python train.py --vocab_size=4118 --norm="rmsnorm" --init_std_up=0.0472 --max_steps=6397
Each number is 128 + 32 x the weight over its row's rms, rounded and kept within 0 to 255. Layers, rows and columns count from 0. Numbers have three digits each. The size before them is the row's rms in percent of the matrix's.

# layer 8 attention query, 128x160, rms 0.235, rows 29-57,92-121, columns 0-159
123:109130146099108115150046048109168135096078166129113119107167093109093081157217113071139124095158125161157157151113116079071141138128151180120153111111141165121121149065157173108117146089164128098134097140074117085160156160142174112145161104110124079090171108128075119165094125116127133063148117140098132141157168122185159181056126132189104138148108067080098163088157132126132184153161107134153139148172174118141126121103118170143144127116157134091091134079114130083168130206124117
102:145082126129121152106087147095146114145105103071153133154073141123156106135122218111079103125107155149155071071111162113164119040088159094156139104109107136078134107124181077143171095079159139195088104155124160131105126130123169137176172126068101078119158098110182096128163108104134122088129172106133209144159129168130103123147116137129102134097169065211129077080177132133169077117118093070157128127137143158136139184136129169156116181131103121083083118122136102096156123125125122
110:088128138138104150104134108217149112073113165129156156073150155101182110156088118229140159071126132075128122148105088119150052117129091134149132105119133175152139086126177146099082129166108171121124095169166123119174135136119156123058155145116092162157072108121171146093085128118114101162129127128161136141138137118124156123087097081083085089138169116158170110111124118140110108131124141101102180153020095111107103146112060081107075128172147178147109159078107115121134110150116061
074:133126129109101134106132101098184127137158117090149127111125158211139128193129125110123150140098181136144126138108110148015067149107166118155121141153104132067105127130115229092147102096087160106088199119139149132148103161125122107134145099085144200111076137145178096130114135137178131116164123111162135112052114065135169141141168089083134146102145145141143147114148135174140150091159156117075079166148119114097130093178123117138118076135157073180175094110131139163051158114087152
095:079159082187175139149095096188109194170129089133131076120121089093100165081117187103197081152116104153101136160109079151133122145090105124142067109098172092139117045131175180101141175092103153121148109087157148132170135129119155125126144071062127092123202158136125091103130133125104121126112117121141130137195125100072146115182112125150135092124128169105117096139118146142101123156142150168148131137115099137125081160113150165161176136078025162130158080092101074126140127116098110
086:189123117142124151134149091160114145157112165126162170114108134132171116147086045106092178097086144130149148098147089132105142151105173105130094192132185093077113178092114081165131123165120128149165140140145173108126158143124087156140105130099139108096156086142071143093133123174114137106141109101143139103092175145128129129126151046104086130142147102128129059179092137116142100127109086183105132113102128156159170142143107121078177078024178224149134044147114121128121173132096165
084:101123098157162167080131131122068160176153191088124077205045121113134097134119105097091107115106155114220150119144116121140159135132125153104117118073168101133160111129135080164144132144138149140138094157115152151038145109146067133076112125056078090140152152125133176180113098125119121058136118155179167114122124130128124098177132143136116174171119104131132127103121161065164133078158178086086063122111127142114131162125098202114122118149111124132127127114194152154078108131178081
075:186098068114126155093138145090102146131092094113109109078092123120135143153102090160112102152071167094113145155138151149090094095140124056105119173131136153130141098165156191119043095110138166113125171088124163089194118145125069105150151100140068138133098131088148122111116147105195056103163152127074110086112139098085130098133162173142140148114198113185142177150158087135090154126112108101202122178155133104044120142119095134158098086136114124140100162116076103153081136136161107
104:160157146094113094154168175175201117142115134124160148166150156180129164155143097063113122174114179151097131164112159121123088139106125136157069190149104092093142144098230132125180167087053103100107129094118134158168065117111096161149108136087114144109106161155109133120124091174092143108126139098154125097125133106098139142162138079086128147118049100106145114192126207088167109142110113136161121134136095139139171106148131131080168099113147069187140117124169124131113131031126142
085:174151098104147103137087075108071088173128181138104122126183174114158144077055150092129100089155168094116153098107098149133146128139158180117161145129173061182149116163182178179114119141126169112148116113132115138110183100157078136140120137129103110158188095090098139129158115206063126134091167142136123094137165151074114176123085120139099163094159162124167167096126183093109157165108101084110103126181099089118112145144097173177104135141088140091202126163109125138142138142113069
101:160170197136136103086148165136139074143134162073168154130173130094135122119084088135121116167224151101160107154152141083130126099109109088145141108122130095157101069111113145081075150130103156127156097141103091096122143168165191113150208115100183139153122108126159141121169102139099135130175193124150125060154136095141120135181175146150120103107145120094124132188195169078089130189097101147139122123155158172118039133105113131143153092159107119083097162109123094115176177097105095
082:127164211189099100080118141119129181141146160133171113161131170130142102141186162107130108142135158091119118179144117130193127120115069150126141150110121111158140107163087106141047118102076187103077111102157174183137106090124117122187093090133124112126174104147103138137129116126078107168118126104101071144143086129148125113182144117129191134081125082086149175152111153138167152097069108082207098130103108111151101138118143124086075168119102144081139198152114081151145101159111051
093:127119153169127195143180123137165122116158112135196106143117132072092107133163097157115134126113101140125152120114086103205142145118099186096104152116134132181106086141121121183160132128120159179147133126109088149156131069146139143151156101142168193159138147180073077151164129205144136146130121064150082139112162102189109153176078117176133161130087129150131159166152132086102137160124134091113138061041157155130122126123192106190077131130108112071085097101090122061157122094107137
092:121157133111120163124154128080157118138162154230146107077161131091128125153122141126151128192131074158147139101151158115129074139138128170158076121125092085119113088142094215146188115138117099106145084120105174111118076140131084126105132075158090124127188113113119157137115155109183079128197024085154110119129091173080129139146091083132177099154137101081105090184119149084129142041104175122090118087075143137133126110127145087118107135156094125111072122123150129122128150074123132
101:082048181132081117171072107130157127097094168121120178142135128161148139148122107099187145100122127157163137144113105086111162170125171135146099205172101180131078118063096155165072151123111124063099077199118171127119099120171112113124135141129174119154096092132134173191145161136117138153130137090119106143115173092156121157109188117166134147131136105130154094092154147063150125134128170065096085113096130157154172077119091118120094066140155134144163174125156075175114108144137198
092:138132122141149099165089168071119127154075075137128132116135121103109126130136118071172169102172120139177126144096137169194067129152116144180162072121161117119136141160125147163168129091210203147110164125176141066135113128154118098178205080089124115108107181164103145148065151146136142151112043107122104118096083140129077144108111109151141094079115132089134136096121131106067111109117137219165150153104121158124157109065126118160174167082099102125109125112179137170152129156093119
092:126188130139045103112125117040149157112123195094166112104147121174114190162141097164115167214172120123192175168108112138132133100149127091154092097104083126201163135101094162155100122110143124132120150122127162136143076122167130101155143094134095145099165137148131180176159114085128090111095115129128094065094134096164137087151103110108163130094124174155110163105149091098110164101057162111071095096145141113115118130100089164116066102139094125126168109092126090156161149126110049
100:138143125067142156139079118107097125101128164127153108175192108164138138100041071109164141147091110094094072141070114133123117065101124172130108116170117124119142082147107129138060088141105132178073119097144144142086147129119107186206115129109131177121075119154180132163134141153164152134167123160126130127071143134167158109186148111044158155093104135164145179152124134171126137151100149094132112149067146132127129126145155142084137125107100149125107014160078149150130071127078122
095:102135128098197140131106207144131147138080127146132111156105109143136149172142094130098153130236116062150049096084143098163158123131138169186146123148161127196106179167151170153121125102116145149116126124127171175127113110076118077154158083174150159083109100182102116082130187089193127139128178144151147115122133119085166105120089149101143122188163096151104145099155078179138116155120129149118145159140146151128076095073064123116113105128116159123100197159112124101114098131114070
107:121158145132135156114077114143067107103126136122159147120139068071072131136174150147158074118097116106158140147139102079154087143131141146079179181099167117158104082172138186117083132092188118099148140139078130102145165142141147137184090125183112144164185184180090054159106135150080151099141154160089159151146114130149138105086066175139122143134104158106143117101086177137151117092130149190136083148175158165175173129131135138177114120098101174142176115159110145106162130061144060
095:089130150125086094111139094186115131143100120150179154155131150089101100074156156107125144147101114141154118138103136152164160116137096134051074177066152108074084119118133135093205147055135080156097057124179122152166124046149157079128116178124110113079141101152110108139087171180115129092081090135101091126131177136129141162122167081115113165144084094112081198103132085095184143138157105142131097066162101127112139112116130100131132138128117104086130116135124104170136128084102039
101:146137177132141106147104131191131127166141108114123145096130051097047106122141110078132105105113166147100142101140078104143096173129068134082088163190073151105073100127116146175163131151157108148150132156210075115089139102124113121154083126078173150173116153146123139135177113106139094198233140119162109171099084152107115127124102107130163086154104121120141109115104192104081119094132135152153126158078156094081157111152153123133124111068107066128137091161094164174125127081128099
099:092076105118103175137094132106085120109146133194167132138110103161073152175102111170152131098041104111141084143175100081116142135148130139177065151100150151083128158151114139143095145112065101118167196140088183107108102140157134068117142167149108170111140087157132115164136142195141150187193046106165137096112171142109053118120162099124139128112141129092081156124147151136132147174104188133116090123071140110149143055139134133105128111103185126128147124106148202139100127116148169
111:159146172107128115110172101132099121149146146102099126173130104102143161112139149135108129111165151150150133135148058136118094107085135130143101057161123139183118094123104123125104117135095126098100092154135143157181055118090061107104119126136121192155087169124153136100048128181158065074147112131118193136166136102247113081189129109134124151110106183082121169173147138126167163120132165152080097074190169144121137176112194142138148155107128120120107169140097149156125168112144069
087:084146156151112158144160143185112189085157142143081117183136074096060150110097104123103174102170109145059115128115135117090104059095117081147137160152100112159165124094160139120084131147151149114095076123189115137151121164041186125108152154126112128097113084143130205057149156087116096172112153150156140146181127144146157176172145099113087113178152104166159105182200143107172124171080134170092150106127164173153102158117156177109163149133094167140112122111109132120116108118133111
098:118141136089138141093112194112124136116145073137151121110126126103127139121107114145187135174094154072117123143179137207070111116161121122165152138172126068150131166137121147140163123127167159113115165141140132064171084180041054091145152151071099124159155125169179114125124114121166155138103121153120122081103117133131133072121175062140093128140120204091130120100135112149128079069127142140173136113107144110049110094145099127112150178135183145122211128058116130083125176074143135
104:128106147120128121171113120134149128214133182134101162125039105153173129197154113119115133110111139102115092106147156129160119170156114184133131134137142166168133117198105158131112112116126126074114153195204150149197153126130115175184175146137147153189137096135084191157096120141143087151163178112139115179122085183148142174133160138136103117147121100127150072137186144089143164133211106123127124088145122209135172139124146141109133174117100136116127132154118112159079177061128180
101:151119118176106148124135105057062142117159131188161102104091169093179203167150141134077156146177175151147134138168116142142141106169160156134161172182085205106117070099135133099120126169114124151118106126123066113121103122106127135150078138151126149189068136058119140109093136167116152101129151099134099136050100143122101070146119131098178082191124159122116075105165100147096113114109155102156194101078154159127138138087133122138135101113097145142178163137119086151077132189167155
106:125062116135096130070143084106156138111120088171133152147126158143105105122112160145079154192132172078074128133102140137141122144094144119133126119137110133129172108133190069137139094132123158176146129087129123128072163091136106103167153125143134131177198155134118131238101069133097178162139126129105111118102074085135124150160148144103116178065081144203088150098133117155150096096160113085139172115140143081097126117091099121108064113033182165102133118101114072082120167148160148
113:140163103166061150098139184185127065152099102168169185123133151154112113109103107134120129164186115125125122095134164132088133133154131110158204100154124161086143164083175168064078145079118159154072180106071168132153127119117083089114105183174079097111131127172136148167163155151122156140113140120114083168114134101171181143108125132102080108106147140199063134139151123092117168112117155137090134080107152122126123114142138200123125112130203084139173071094107128116135167123181161
107:106112127143095112117086143139147117122131133145131125141096107123096151121085102111154184132140199125163141127127132111149101193125096155121140122107072164183116108122124138113150105068143122108143104117162165166153169146073069146103104141118107118180112122140053093065076119048135102144186133086123079094163076062151126143142146108121133068123127147203141145095090143138080102125111120157191063159127109193128123174142124116069152143197089101131167193142143122096198113129125066
090:149116071155118091090152095155109090150201154168083104119122140103172122134170129108180212172198109148144187133103192199122116139174074154191137148087084092131135125148212149124126106156147146134157156159166125109146080119172064106128171100135123140127157123109083124071145119088136092159135164159126095132070119145101143092148117148089127061135115129077128161115121163094134105131136154138101169135125127103138120141178142107115108083115123182129095120095109087143036115140075104
099:197070103132123128086117158123120098172203040148157075089125161122096131147097089110179128188117132096170187127144044070120085137100147117062101075085136102094153158119128182156135100118114046114111150169145114109123181144110090120114166110125151134178131133149088124120132133099124123161084169095113194113151111138085114115141141105102145122126081101135088095155162158154175148098134153078169101116140091155134078088119162112134170171181053127120126131139129155150124154131108112
090:175161135208083174091151156101177088152195099122142113105098159143130092099114119130129138193145106125123077150131140164071139140105147108092126173156106097132141169075143166115136118119124121160103151104150096151108141156060119149135085104096124232137121120109202142155147102113148140098163123122066157138098162094154172117142192067056116117104176126120117123125166133114115204089108125079109124106180158138106114138174083123128080171150133088144132115181144172145084171079139154
105:127144142110183092152140131095162129111118145115089136127130064084147165079116142192135172086173188188096101138143095120211156115142132087126179087170161119142104155135125122146086205120158150113184121088186153137186152041146160156159123165168180084131166149088102153166122126113110129145088118139182088118156131126169127169099084110185153163118121156135108141113124122152084079158107113102132138153110155113087160201102201097115184077103121099108121157132094134147124155108137137
099:045107154147097126131174158157110094149202088110185062126155138175111140150148119158143154107129125161071107135189097134129129094104116112151149167059141136150160152104163126126125140157117123101119117139145104148171051159059179104101136173095106084140117127071128100122136152145104179123045119142108090089143125103160135124136128093121145099077150068089082124109156118137101101179097175095122075091105120070106079137088192129069127124178138091100126158107115163081146103168104097
114:092161159077154143109107147130108173124139131077092077113193103092168140112130152114151132114113100125183078190063147058140119087166132171149121101116139101104147103177166141118126160101161077100070087080105127146090120155115130144137098109097118118163161151081122187087143145075091135130111088085122136119150075141078131140186105075135109117100084147151095148198111081129135076131092148085122108180114140135204093090068200119139059139143105145146144129125125118096164102116095089
088:117135187139114109108119173162106137088155188115167089080144115119114075150138120129130136171142115135133145133086159210124070182105110108091056071112058125099109129137157093100170134112150089147173074116133120115120057144150149084143107089157161092093109093113143172089156072165157108101089131136114126130131131107193124145156139129116091063112130083160135165145105162160158093066124150111109170204181118095130173166162166131115141146185146080143087127120128081097101118136073081
091:081125083154078115163158112126152162122124162095156163156098169110141133141124114145180155156104133133108107108162168139134115098145191130123133135179112077151165147175196151101065113109066148099148146101107149115121086137090113176117100129151089151104125116143183158137059123075171073110146109146078137073131094107087196126116143162046140147152090080125149182136175130098104125152147127159110168141128104198096079192120095086138093115148200106162140164062159163113166123146124141
085:122081115144149110158144144146185096074106149159144165130042111074098091141157068112097069128143129145091077179172160130168128146109112140118147124100121126080154101186178079203106130141062119081188139134129082120125141124081154132132095156153103107113193160163110143158092132209143169136139145182079124128176139124098078133152148153168081126151115144114113136104115152116198201127050128197114126100099157147166137154115108145139121128095101103141119121141112101140150102159146176
101:134119130110100146185159136124188134113135050137112122145091115132208153179170172132142106148060170113084159110157148167130186153163119147102147136131134137098117134168144133111164130156182097131092112169103199127127176105127114160139112157127137054125108140144132214142115107106127100139003160171131150145109125134098157171161093179179188174188116110071129076125111123162093147121113117166143127104110106102148177090146115122136130119090099138176106068189150139151126121113115120
095:127191143116112168120084145129109143118146168104150142153086079100110252119073121109129155122140099130110116106108095117070143166145204093109098110123158142138153131137174192156078095077131114106095126152138115131101139158080168141094148182169131095157110128137142128126121079092147193159073138108153087132151118126126125161121101170102117083095059111118088166076062139147162125143121140088117115154139147174108137116183159129132170061085136156141096182074126112049168097155126143
110:081132089127116119184112150102082152131137148192062127179133153109153139095106151098128165111122190139149108129100120119140102119119166128129173157191162069183168192165091134201040127107147110150166175098140172160161202137132175153107122147160091116054139098070089144147101149096116117153125112086165085138179104137100139080119172110133123147109085149088128055104113159094140068070146104129085072132125174117175125121128119104133140145136117122174122171123112085139125110112144121
100:103091135138067130112112141139142124086100156079056135151058104147139130127189058147097134112116124096116176144124172100122134120091156091070138172110162139106140081122124124137167138160087135067136161168143131106105167139076070143103093106126093116050166134024132137131114138162119191183095144122125146097148114123146102094121071137085135099118095126187102196135123098117181110138123089143132105141134137121145129084173127114156233144139114163099192143134141073102172145137151129
103:157177205104179150151137119126165093166133122133120132107040062184118137099134116141118155087106071165105115158121135073121144106146163132086172113102115082108180160150123132132155118167145159170209194079127085145130099145124159130156120143114145071168124115174112160124103028185097100109174186143148101118134064085108139150128107165134156165123129149096104121134179170151085190124082181151100132108110080104110119080132149118099115137087121135120111133165109113133191104137124113
095:096061076083076185084188138152120139159160151099096132139119104077199199132109232126125153089129163111139151110144143124169090119114082115124150100123124160134154099081153127106081082124091128095146063158124171130152126129119112109033133133149171110149080094176087145111116077122127140145123133108132124149121173105119121089088183188086098127153143137103082131154152150136161066154125134113172166144084164178147164156102152108116165122177113157125125109084158090134082094130168124
099:158092097127124110103129140111125171190114133152118075094188127128122162160122080127188180105138120105124119082128145138162034156114097173133193143076122145098053155116199117119166113100113105126042156124113143072060135162119124126098113100134151140161127129141125107089139146166165123089147139101135119166116158105127135116155198163094109079164159181149093083101112164142154113051169142137135067178143138128130093130155141116114197068173161114146077117119122125109090108164099100
100:172131126139106129126103133205183089101136069155146133142139134173169108143149202137070118128161156109154158126101152091099133119106107100205093087122117126171165148061116132152190133115182122186129103152197117174096104122150130119144109126162151169119140099105121183097137134135158188085130163162103185111133145211146104151183128139133139152132191142071141119122126124135075131130125118094137126157135107098161096116134115178111145251150149078146088189138160105126143155106152149
104:115112075046115106135161161161148149088117170139140091143153136153202141109110133180153098077134143180143189083123144105142118114138137103139127126078123078129174070138109118132116165128137056109072130112154057124153104177175107136106128178103108111136163186131131106186176168164118116168115026156103148093082177127108134149137136125150128141156128159132123124164110148117135145117164102120138165155120071049111143149109212074122139170104123073160194130108129146174151133151139151
095:073072167086161129107157166148154122112133188123102158125121099121141101111102183087106183126073124106149132150178114195132155084145115137101090082129146193074163164065116083183121139154111129123130110106176129065084130143145157141142198127154111127125108156076120117112170151139140093116108105093158122145160160097112112131167106133128121109127131144093113255193096084109104130144167153098095139101121115151106145138154134119088180125140144139113089113086130087085068202167127136
104:106121126136149158179142124069183197179155154137083096053112052125141109072120141084136129092175159090108137160105118183077093160180131135128125153125128152123109183147094088118127104127133105164118131127105103131164124127111114119103125081116160147152069173134105152176095101043092113225167124098152150107152095138131129108117100145126182136196166152168136110158124144173112123092164129123082124086152067131117139160150152171117137088137093143101099172170211164101094140106153138
097:197151115123100117098146075111090092143138103128198103114118178111080149083111092125154132121163110152133037135140049112113102101178179103138095115117118125073164157141112105144124088073136176137131152137094105138077103145115145130095116108070128160151094150106100105146117092127185156027148147123103120165106155138148099097100149099118064123165157126153160065197119088126110146109172172144047152129133131127128116152092113097138123057143094134117134138090074198135152107109156159
103:169083130142171092125171074108104118156118115123079149136145161092149159065120150126082116143154157140150142086120114092171081155161030125129076114044129172126153129048182148096127193118135142138082142131184149123114147091111098140126160109065163092155122143110115117075140168105163151086117065164121131184130068086097146096179126085167116130124147172187160124143116147077130155071134116117133124108151134100143094108096133154172099121125073124096139133156141140188106180175133131
091:135163090170112108102054105189101097168188137181132082141075118139182079151164130167139143098129098085120101170097116115096078123113047172130114173163126100106083147157087127112144153120117125111151159095130161071170116127110141165162153133134141095153068126154153111124099133098128156138111151151135113161116092203075151169134071088165141127145136064171076165166113119171105059153126072097078176130138069103142140104076122091128166098095133107109161155117183123155161100131132125
097:082141133121124092153122099104160174093123176060109220144159106076152092117143130133113175129150158163138146167121072097107168045134182157140090114118182110092152165166153146207112160086155131077108071111108141102178156073110166129159098072119144080134158116154078142156090172133093132169094135122106110087136145158131107108109098126151135142085068110118122115124061159113192134130086179162082153124124153137160171149084191101090132118122145152107131148097098139080129154136107112
097:097193141133085084149094172094127112167111123155109117108073128147150071121124153109070098125132097096135161129129112072151132169103142108118149157089179149101121122124139110136111068162092133124115112124126143121115090075149167129077112164103091097151110123128038168157098092111055137150201180123092115167103073100152114123127145104087107093142142134197103145146100070136133172190141167135081092160101202124130211141181138104157101097147158071137110180150160124076138093123133150
099:097057107170115101158104153108082096097155056091052181129157104135115159146117119111212108103149170154146164152120099116098140097088136121124119083135131150120089200123151142129111175149128110099156117193114145092107108089142144077076149052090097159122168180058135139136124140110167152122104175158156127084117109136202147123145163121121147070156150138139102133160126184140117106125078156156090153148078134121141089128108167069132149173186122151055108163119176141125116142135091107
105:119138080085137150096146162125087112094111141120169094120154130195149140178123084112158055094136103115128104154149082169040107144143123116190086135096168129130141155153181104119148179189169120113133166170137115134144100116132139127176124148127112150131178168103142091148051113050148194092121106172130117082152114164144141173220079146108129131149122111114092125165106116168186132105123084105105113152136153110221140086152133096138117111148098145067077114124117176168147108124147135
093:122102103094179123178122177091141134187151192152122124144203158127101155109095115111145082074103110131142149163113117128133149057191168134083147140086110088131123140073095083123195134134129099119140105114142140088119139137154167156124100077158132126139154075117086105085166168080101083117076118115157164094127129157126102132090104116183063179111111072133160064158160118131105141208121120135183101113107117126144181125082114148142128138120051109147126179187108164155158067133106140
# layer 8 attention key, 64x160, rms 0.224, rows 28-56, columns 0-159
103:157121211083176118157113075113123170113146118139109130158182101104168132110127114078113120080101151063141089130146116160111075111134105147135136165094142116151096147145134163151128127123137137179137184162137177149081109197204146149217156102135117143177139114073138194095114155107111096158121076088068167103129200130156088175102104145134168127070120155139134119167138079136081139102117134111101152118160140156169108127194116065100140162082128154133168144105138097153115057129142114
099:152139111077118174149127149075143156146141142101166143069187110201168113134104136096106112146103123090173081104108105137145126180162117164094164108172143127181122110197146115125066128116080067105115121205129104108102118163152139101140185118139152119174117187104077171105147134063204118144151162096075154157124122104119165079145158107084123113159100141101145120058136109091128103195147100129128118100156118098138141132112152146173142153095166098088126160159073106117060142107153191
100:182133181045094137168102151146102078088122138143053142082208165092056115098082084103091124131172191132132115211175134162130130135096125148074120088097128100193128115122084131240129162126153076131107124104108112194106123082116143123140152155112079125085113162107126144135095159142138118110125140081110115137107189160112092109124132151092132121068138142135161111123153107177117126148097152111124098107174156133107104176122116083161166122120123130133137117151118116112158134198174144
097:114129136084129115098110163093068092167166141128138134147123131155109141098133174127155144130105106126136136119041109135158148109172124134147156149135171105154150095143120154157183168164145070121173114114165106136167189121076086109129158147180201150175157144178166098105126140176100115085141127196162130159104111142149124112145141120111097101124130156060173063153089078092157067164155165171164128149129096135045135144152161151066130143076162105079165135110190157139160114182098172
078:156153132140079103055152214132161115088123063149163134129098178149123148102124170180199147149105131130113109152201148117218165096157180173132129148133110162103132147090155146153100100114136107136134190138158103118159110090138108134106145145155109115178086092114178092193105135116129099147135138198134115087101120085087145090103170122141075146137137107150157131147126106119134139150145160151136111127120154048135110067195115211119138116118183148126197132151145153128104161111109186
093:191139149123085082150184085121149198126106109135158121167162133168129153128100153100146087129145141115174109147129153119140172130133129147099141149091110203140104164153136116147193086072075149149141166118082096116122090124116115089118176167089083195142110115147127122151170085134140040161118146139068121111118143073073114102094146123126118105089138107147154066121157080164083136135130122211160133091113189038131170131120118125099137128092151168140195128136122148127096142098095192
099:124118127152207194183109110126140148133162104110173127178199107088068144156152113038149087090099176156097171110155119105114171142137111138149139087107185189095125108113084143176157138121056186150126129123098141075094125142145136125133118147117078140131145150176063165099161096111077148145129123118189084122160182136125092160138080121151140126142116154120175055147130095136132132115107105101140188094126144092102115133197131139167124170098092116109110087108158119194148142175128102
093:106116145127094084159143164108136144115132094123147165107154126112069169098112118178057118132137109183104177146179153132198082092159133124100143115138193161188086082126060123113152102122106160116180183141120077165149178111106155143143061141061138098103106050135159107143100072152146177059152135148130120142101121143134137088151065119104086164157109190135089133125120105076162146143111195130097113086185136119126203137138080097098136131117104083147132098138140119130124145101128149
107:153081104119102142087112076140171174140134077050116147138118184171125172138125118100147114139094136105147109139159139134209099098117161139144099210144119112122141134084138125111068080131115077184111150116126067076146118129170136165090175108113079109148123110101145103124058139095146141179179094169154143177065130119130198104137123053079079142105154152109141084107109100135101112128138133114133144145144065197093085119133102149145153123109181092144168143077103146173078118142110107
093:126163137152073089134101132105158149140110096112092128107133133149143134153042181143173109128108129139046126157160103110212184132121132119101211116116143155133071111078119171150077145139085059125141138105124109121131111116200133141132072143175063105116117135184142154138128122143088105161147155157154078144095166097108137183144160149166105176168106116136106164127142191172166176148079135110119124175143102086154070118135089202137120119109137158135117122130111136167114064063098129
103:135120135111170137130065142127195187155126166098157129158090102129159109084113098128075123161115114107115165167097119090046143111117104114119134105147114100143127150186169080126120116085119078146136082136196105142126189126130130146088065103098103109095143145172090119100129168104057114158110127097147125138073148119081130164150077169148162118089110108161127176143128162097121042099104128092089132089104104117092163151123159081063147169121129176177127149212180149092123084155112147
104:102106138125087119170121104080105160163122162158095115090157143125176154081164155127130115141130167144155097153134042121148168147111116138143063172123216072140090134115154086132069135134163125122104093109138145165160115171096106087177125120083089146081126138155130113149141124159116112127140119058064093099101092142159092156160157101122161094170108121108184115120138146156147165154201118161112218202104118120109134191121142113087104116113126122083138165152190180146128092089177096
104:118151101129127141184138069135107130114163113145147207127099121107222128116154136137128142135154104088092138065192125168052077155065111058129090143163121115132066182181149120143128137108072085101153124155166157163189103118099159125161109121149128112065186090072111131129105142136122159169116096087118097099123188218152105133134125173104093118141112098133159102113124150144091118187092139126094098095138138101079071154129134075120112153126104105163111100173148123117128142108091114
109:133064118118128087132172123138115153120062180083164144114196125052179089222199087121091123122077093096121118078143185172085107157133134130099152098151158078109104129108131179096096165138105131081155151109145141164140134108113129082107141126106152144115128114134120138125079164123138129155132116107141140151165155162107102157110104168089190166098088180098168146134141162101140125145110091150130161108121085102125143171133126152206130189103064111095172183118128040102154138145142145
101:133168097112152148162081133137148149151144176116093064129125096134160137109127108065139137124117164128104138106172134184168122125157129119111138118176139165192106126094088130157138069119104112088156090143151152145076179134120156087157114160160159116164123141102095162107235168172209111158131134107123183116090150135125152164152122147091109148178194081112117106120130156155135157083116110131177140064152085152090115147141144127103088103153045137082179154080165042138110155115160105
097:097145149124114173166078093076208163159149153160141146102119173081173099105119133147172096100133147150139096151108155104085157149127073093128103069073177152082122078126112122120154161123135148055121166093143141109161116123118131136143077116195125096119104160140132129044141072161162156108090078153114146081141109155110118113074114155131082174113121130153125098100129178176085122145133121078194108083069107134115207173166123081170171150097129091140142121162142133162122185140121130
100:147158155127173191112091120162181155143089139127089151088119111109175113103180097071149166087165130087068135125146114182126109121120121098126126139086185148180111121120098034174143144084110128063120053097140137145171143128115148127085147170167170124184103131152170098089139126119149130097116132115111094111137121146198123155119144146143151145129105125115175182164084160152134114151089059078110142117202146149105049110132066086129193147132115137142140131134161093110128162188146112
104:180118159127119162094197110148153100149094091098176150071182190118113097137116138126172155133129110122105172082132120141112048115162164190111130128176103168136134107110138189119098069156133069110179125157157079135151116090060093036135121132172090108138142175159153078118133091109131120104136106135100111104109203140086134125142151087119096103182120131090116099137117115103109187068162132156117124141151149094120089111092154193104129144094134090169129085136140164138064083104151147
105:117135136088096107131122177136170149119149098138125104090164133143151059219114174127109134139179110078108184120204163186129137113153123060125099140123092138135153094142139097143114137078169055161133096095117148071113140192077160179050150150135093121116122162103141093219126213132147100144125112161111128146142129088100111120144074136117147146104128151147150102150111149098170180167143069131104095165089114085117100137203129145101126135111132098105164101166129134109103090157110104
102:157099145119113071103123141163078123102159045079169144147093164116158106123122085114117184184151140133106081125090158132131150157164079133091109121141133160120098140089135134100129110136203193187139052133159157157162139160151118103149227146133105121170135166132157129161135063114132167117123166157175146083112132072170150114125080079111101146099153165056134156150171090062162089121114103131153150162113138137089081101129134125089156111125164138160167108153182104134104071155134139
112:121076167159132137095098111152131124097134129107101173135121100120133122114172100070116107137125107081024181051098180104110112148109111109132124139125093087177164124148127183110132147137126102148116110155106102156095181136165123199075107059183088112109161100123091112163148124135069139110135071207090102067149185114139116184162095152111104151136106124103129136125133085115133153129093070156175139074164132132109151128132168135142166139157112054044092132110110076120136120151154121
099:143141184105166100088094161119045088118113165111129145118168125142158184148156136181151106131139142083125119144079145155083154127137133087127113137123139130148080109141147120174125092191101124096118160125070080113167069078126118125129083096183181108138196130181083138110150136182117171162101153115143079106182120144185108122070132132178141161169148132146133097167106188091113099145094111103118117113135156094163095227192142125131123129093097088092120092130157170050145106124135129
103:172124096215114059169088157114132146135142155069113076107161151126151123103147146179143105122053100132148076110153181090166109140129142171144131098139113209134122077118152164092126138102153128133094134058087114054164131110152128175150119168100171080199143110091178108109117160143121089151129080146134046168109157111091144163135127112150127106153145103115143120068174100108162126173079098131119137088102180191129134087144117127124127094118133108100136116103126174106158091164122184
100:138108126145115167080194131102188164119118162107175094151072156116070089059132126098144140107127117097087087101129169107082142157164110045113145112164158162178113193151132156202149142126098100130107045090097171121169105124204127153103104112135158165146132137123130132154162102158077146159146176105128147147122078126127096115119113140044159122183131131159122081144139123145110097086118062137145115142114114125077157149138103121177121124077100140135119103177186100102091179094124092
092:147087154148125154141081053083113114128063118135056166101186119167125134134159133134200116099131094155194124088128139125102136185098117139130156160155126126120164088116071139110135121125083051147144139137122145151097145107142174150095113090129100171148171107144123133153095155171133149150170130118185073164133123101075152095115164168083145099110184129158128137125108112113133177152137153087141108226118147110161151138207166103064095100176144104164161100140196103129128107066151143
107:190021154115114142157152069126097169107159117114109121122140131179110133164111138168064157127136147122118088178195141135084151098072100110122112129115158149124159178159125147070138121119148113156096129164125127131136147127136136178172148110123216159096137143126155108089157117148145151144080133122085175180104124165178139184136125108155125079105123068127132077075132081135112129155156086170105127122110143130114152203124151023117079141132109155140097115076038114154124144108151123
106:141134148136119120139123161177118152186155145092109088076073093192165108140107136118128120142147107101141141170155146106166148093127118199083145133123120228092144116101162124084167097163102104138072155067112082145136189103138157127154149134134129111144165137114114127130117132163134141163099121121114108169138147071141123114116204039138095177112123150107135165175096165168121089108114137161153099146098109071111099162140094207066151088155180098181089159105177188175110124133124093
104:183115142082132107119178155151128168158145138100128133121152164154078175120165159188168140111160140081102081103139093092130128167140107134137080125087109145123116168100111213134139146163195128140089161102149127099068149207084153144112107116088120137127149128123156087139174140126165098130171135112130099171104187131127093158094110131115052127138154046114134125154000183132179103111128127149125144089137081178071106091159149122122096113128138127144160088143126137151149168157141157
101:115176152103145173143067097088151116063163106098136122158150121157139136097111084141129117101119136100134113113163090112087102150119161151115168124174121085126142159112094158063164148172129189098176130081150144167112237179143075165091079141137164128134100075158121177146168139117110148114120162096187119144121146132097105101147089060126164138165088065115137072101126117113113145193079152130128130105091104124112131101057125147169143107151201165160172158184120104103177140142139114